config = dict(
    n_layer=15,
    d_model=384,
    n_head=4,
    n_kv_head=4,
    head_dim=96,
    d_mlp=1152,
    vocab_size=4263,
    activation='geglu',
    norm='rmsnorm',
    norm_place='peri',
    norm_eps=1e-05,
    positions='rope',
    rope_base=10000.0,
    rope_fraction=1.0,
    qk_norm=False,
    attn_scale=0.102,
    bias='none',
    tie_embeddings=True,
    parallel_block=False,
    extras=['capped logits'],
    init='trunc',
    init_std_qkv=0.0247,
    init_std_o=0.0045,
    init_std_up=0.0247,
    init_std_down=0.0026,
    init_out_by_depth=True,
    init_mimetic=0.7,
    optimizer='soap_variant',
    lr=0.00314,
    beta1=0.95,
    beta2=0.95,
    weight_decay=0.14,
    lr_head=0.0177,
    grad_clip=1.0,
    warmup_steps=200,
    schedule='wsd',
    decay_fraction=0.873,
    decay_shape='linear',
    final_lr_fraction=0.0,
    batch_tokens=262144,
    seq_len=1024,
    doc_mask=False,
    train_tokens=1301000000,
    steps=4963,
    dataset='wikipedia_en',
)
Each number is 128 + 24 x the weight over the matrix's rms, rounded and kept within 0 to 255. Layers, rows and columns count from 0. Numbers have three digits each.

# layer 3 MLP down, 384x1152, rms 0.0932, rows 348-383, columns 768-895
149140154126137140139117119074131143128115158093131120137148115121107156115123100139061118131118158122177141128099111113122087090097122125175131128146133126138153127101127150141121163155154114132145114105134129065113112103182126079125132091165118160118146118069145123104035119139101152134054144136136100107152140123137129088093095135143114136160108101120112166151151119133142101135125
129126133108109167153156124140134135110095094123138136141142101145136162130125125133175118144116101078142121147096099114114093110095082137137132102159148129157142154148136124114137106120141124146161119098128101134196145135112111133153130171111094129136175132144118170101113122137105151140091113118098136133165147146085141107135124120111130068130112165095178118079133153137144118113134
087157113129112169118142137145140114151127108135146140119142164096146182140156120127136149131104090144135119156125127135110144114159146129138115158138111152119160109106102138132130139113157133102127150110116127113086113183126132116173131176156108146081118146119139130099111136149156111140139126146099144129120129173129110091132137104151124135172153106172126109082123100094105148160132
130125103174144148111111194157154099135106126110104136132135118153111107157112152139174170175118107107077116097144163149126129106146109133140106157146110120156121091154146099090169154118128165134124169104098155135151118138165107190117167122138142130105156152133099125130118137140114125135182141104101131114133094144112124139112092120068127113091159152119125134092157153109122138121166
154089149117118134144142121115093147121110149129148145139099098098119094122105099160157158078144116121168106174134157139156169143199110104131110180153093161118137154144105142074128154098140166146098133093128153137128119123111132107106174134135131165101147114124119154155156115086146101137156126147134145173105125120120112134126114106132116115073142131115132133190143123131090135107171
117097100109161125094116118122109118099129122095114104127130128149138104144083088152112130120166123124178126167157082111155137112128183110103104104075163160064129115141121152135115136126092121122100110187161140093131141139109125136126133130121155111129103096153120135126122094099158145135118135161128113110098103155112100130111132116110126132131139091150082174129108105108133161112126
131081155103121136144106167119119122113130165124112150157125110125109161111133146125099118176097134091150156115137106174099101114120137114169128159165131144120103119101158130119088116135126130130134145143164091143141122123110092140156120116127130119145152150145059115114151157148144142133180100094121108098095099151151118122145127144107116108151078124119141161083120119156097119102121
110143147123123086129161163146117135140110137080130149144098132114100112079141112119141130142131102119139116122152139113144099127121135126097117161140124109166142135151092150128131146089139138166181126117118139176122161133147119081115171130128075138121160180120092152118153101103159128109164123138126124150148166152142136125171127128126140111124152159145138128112114159137133072165155
163129133128092118132137127080133103111170136124159096115134102177102132155129178136153149094178162143161134129138097119072176127123146159177103130123140127116159152129103087147100108148143148147132077143060120114140090125171111129141133152167132117117096119162131153113099095107101119178092166115150135094149081130118164061114110107168134097136179125130121066100117146178141160179144
140145144169113149149072085092150124091152116156152117112146115145161112120132137120112149129103148110106121155108146132099155127145140122088109130119163121146107133151132143157129085111153139142112118141161120108120131136155133127124130161091150125167136121128109089103111131120105137123124096121062143120093089162120103117155133127127099076103099124170138144113121158116141098123133
158127098129095113112097148142129145148155173132108124122119101149143121094132128140149128115148134139102101117106084078091126136103132098111082147129165119139127106111130164122150138129131118098089115103099107073141119148099113133094085168126160114103096153183094130164124137114117135122132108114168094136103134136155122167106119112170124133145121112161132125150125128136111071126154
138124113111119161115155132137115105131124164126102123160125203138159110125176098106108172102130149114113100164148141091172116158131131117089129136135137099171114123154118098136131147135115136128119137146151133122112143146119082122111098113157151122122131158121107118128105106109119077141129126119160105129106110100102154109130106149114112129106132148130139165097181099146127100150142
147120116105099144147101116099137087089120124161127155112104089189111164120101143144153114128122111132138146123126142089129127092131133116138138102091106117126167128089142127142134130105153101142134146128145124143136121136129144150123158131131141180139108166123125120148104169106104095157123078154146149098161096132112088132147086145109139149122211122103132155162140114115129154114082
141122139125114160107099132139101070132138107116113136126105137174117093102119135127155095154162112149112098157135174128115138135101143095094111111121171106139136148140119108158115139091139138122129147179126119123092147118151129096170087137134117114145149136117152147143124141135137109106137139118124134129141162142111121143115124184154119136137149105164157170078142149123121109160105
131125135174096201102137108091131138081095119130096125122157139132114145141120152127122155093132127077098092050143081169120108099132115090165140135120119132160123142101123091107159080175160152133136137109110134111117105130102083139148146185119124159166113086138105084107136168132118139147194101127108145107131102153134138117173128109123106126121138157149132101157126130111127144130120
122138128114169147147125090125158126075133129162123135112119140110128144151127062111153113138130137153119103136092135094163143147121152119100083155098154099099128097121107120147116098095121138143149147082096125149081130152162170131143158129104127070158150114142127142083144147114107136121131137141106139159112134105124164113150155142118079119167095163090073109133158138095105134113153
108114158151186120134130122157115108176121154143127137124138184112145132146121129132122140117124114158158161172130117129094131144163169107131160134110118132080119137130176142132130113092149137076152142123141155121127128141123089123090136136067131143130132118134137142155122115146098143167133128113118126086105153155177083175133099106160139178131147183129156179131103123121130130117159
125128111131143128141150121163116127141149135112130140163107134150134100096146132078170136139124098126136115093146115123116113130147163141139126115139119118113125132126125120166101138115160185125080095159162160104140126169136107117107151134150132148137133100097135171141110121130068118132133127107122148149114138136124111112138097152155133100172144127117127133137143129167144132121175
122114165127063131139133082185148163123161079088145119155199173076136124115154111094101093140147100123097115146106170107142092129107095113104152135131083149133141111111129117138083193124120135097159135119166091154110144108136142076180106114120146110075115146117145185142120143143141150108125140142108152115125125140102082104148124107113134104095154174110177109128126145124158129132135
151147127185121111112134156094123155124138145149131083134169120124082136088098085132121109161152120180162120078127126097143120121146119087165109119099139146091094142167142126116174122086126135108139141101133138145114135155143161137088129127084133134168137126146128097121102128141112112139148131152119104134168124134193124099092163110125126166102127111132147116141085118117138120123133
146174103103108127111123200113097128153151096083143113117104095111141116091160125146065092140068124104156161093135068177082126146150102125143200122167082108134137123142141165152081148159150153131088107103135139118158151154110163108138117149104127141122162164138115125172130170191142109123155134155131139138158132097093078112134124110144155119102173145113122127097155122077151145126118
080095152105101115157134182127095096123128160141092141094112175124120095097159143103134103091142129061109135124108110158146072107126170122193093113123130126155119140124160167119084117130163161088117112149139163149118145106105172169140116115173138121117115132122148143120165111129126126111103109132165119136115123149123127137152175137097153132161078126124166123162123184126114114107134
174130157141109098107128111141148090071126117127064145153100159126116115128144096134122183136144117151081150126173132128130098112142102093105155139142141134053141116151130112143086137135139128152146144125164114120137144155156117142113126150105116120130140155123116131119131115125110097089120088112135117148175125121146155162105123119103150134092108170109129109140157189086152096097109
132161135112087120108140163133136119139126116172118084127097101135132123119113132079114184130120126114116106093142049176148142077078106125120112120126111181157137163074144153094120126104166149156099129158119111076133114147130131118143122157096103135116124127087104100143114120142128167100141143106083147107127105172160137156086129101140144075117078148114125156115170184137123095139145
140162125132098087122121166137114095130138108110158150154110103123127105106157118144134141167097124117169109125118114125155145106083066152179079160088097166143096123106128191154088163101164150162125113094114098082117098166131160138153122150143097145106091152154120121076137075176119089141098103136111137092134127140102162130093154152131087093119119128119160110120133106083136123151125
131130069119147120118123176161112164123163156123109136126104143162100150161136132105153122108181172114111123100175119117153168151102143139144088124132132104153166120127124120107124113162129117169117107137137125117108106105117127150106125114118134076179099175152131151163141114099139089147109135077146167115136119120128142131082143093111070172087152162119121148119159128132116175136108
153161129141121162131081135149151133173164125151158142122079106119149144132189098131143136169114156134151145139109124147164121156095140107106142116132169116157116095137135134109149138114158086139109125090176132139095144103139144177092202129116070100121100125112137113110071154141162117139078152122108089122117105139113087123149139183151117116146101134125151133154140178150126128137130
157086131179122091155134148106133128192118124131127135115094119112150165158125131078144103140160133135156133132138124145154136119120142080159132165122146092129123106147137143213126121139157132124176076140107113128169136140129126110146119121100149116136123097117124102121126115152074151136123148130144098134190144166149192099118106092137134108136104115115141084107163122142138161154117
135149149108140117148119108119148126141150148133089168170100148129151130133088056121098185106125142151129127153123130152136134097142135135123095114166105102203119104145150110170180158116112138153115161144129138135117164134125124136106160130161112111150164118142152082141111145113104175072110154106140152186121177110164163122106148165159133125141175111106126114160134146141143108163111
094105114113144152081076097159109071100102094141102131108149159142145133136128167119159159097127139146143122169142146104121125166110086191102136108109131125125100124095072158149118117137126130164097140132132092118126129127130122152166087133098136134092127155141166132124161104110118104106141176140146161137117130110082139133128094077128116126171126116143129086142143184107147131094097
121135148156106155143137132133181116076100111158101121122144161134078072138178135136147144138138115128103134140139117142131156100167126126140106136104135120117117162089118102075127118164107103138122127102109131106115120164116123149088143156170117135113152132126122147143142129097142114151138135118146156121115110126143147081108137113112109090167094155092130136147111178137115180084130
151173147134095105123078145130105100164132139131131135130106102142125147139161150119164125180153164097110093118117104164122114127138100159170119121102102143128108109144122121127101119103123121129148118129105107110153104116132102115136182135087126075129150111170110131169139136102159156163076132120105119135108159118146113112135170162119123148143101089118140122092180118190124117097151
070116119104179135147141149138106136109117119137123165141107158126166110122118147133103112151090094114132131114156118142075095110120132143142140102135143153135114126141149117110106115142123117110105148174137146141114086116087126120107136137148144098112127149112135123158142146161121169067164141112112106071131139068140153106123127108133124136140095149107138131112108134129155112149149
137120155085119136113124113142148126128133123136113112102044147129149106182160150146137111126169129136099142121137109129106102123149127107143137166127160142145112120078135180118103097130168131117145118102129117115147142117155117118117110123108108112136094134107130123135123141106135108131134134110105125116110143123133064135146113095118092156077149156152114128137139138168142135106118
122127084156118144131108073123134114157128133134080105133122116160141135149103129117101111134116118147136151160110063171173132105108160131164122140145123170116113121155106138143128138111124164141149131138168138141113178152127107153134110143130136111148118117112137102110170123140123136086059162142169159143117122136123072107121136170184156130150156153125125129136145122105087083126139
118119144155146106135147145114073130114144116111116184081106117118114139107129130109177138138133132127096111122114128178152150090123142146154135121183120108112158167123096095115131116122079162109111131155113104129133106116124110117110113126105097190119082132118164085165148153081172146107123133066144071175147167146124134148111145150111133160115126161123120124129147199127138110092118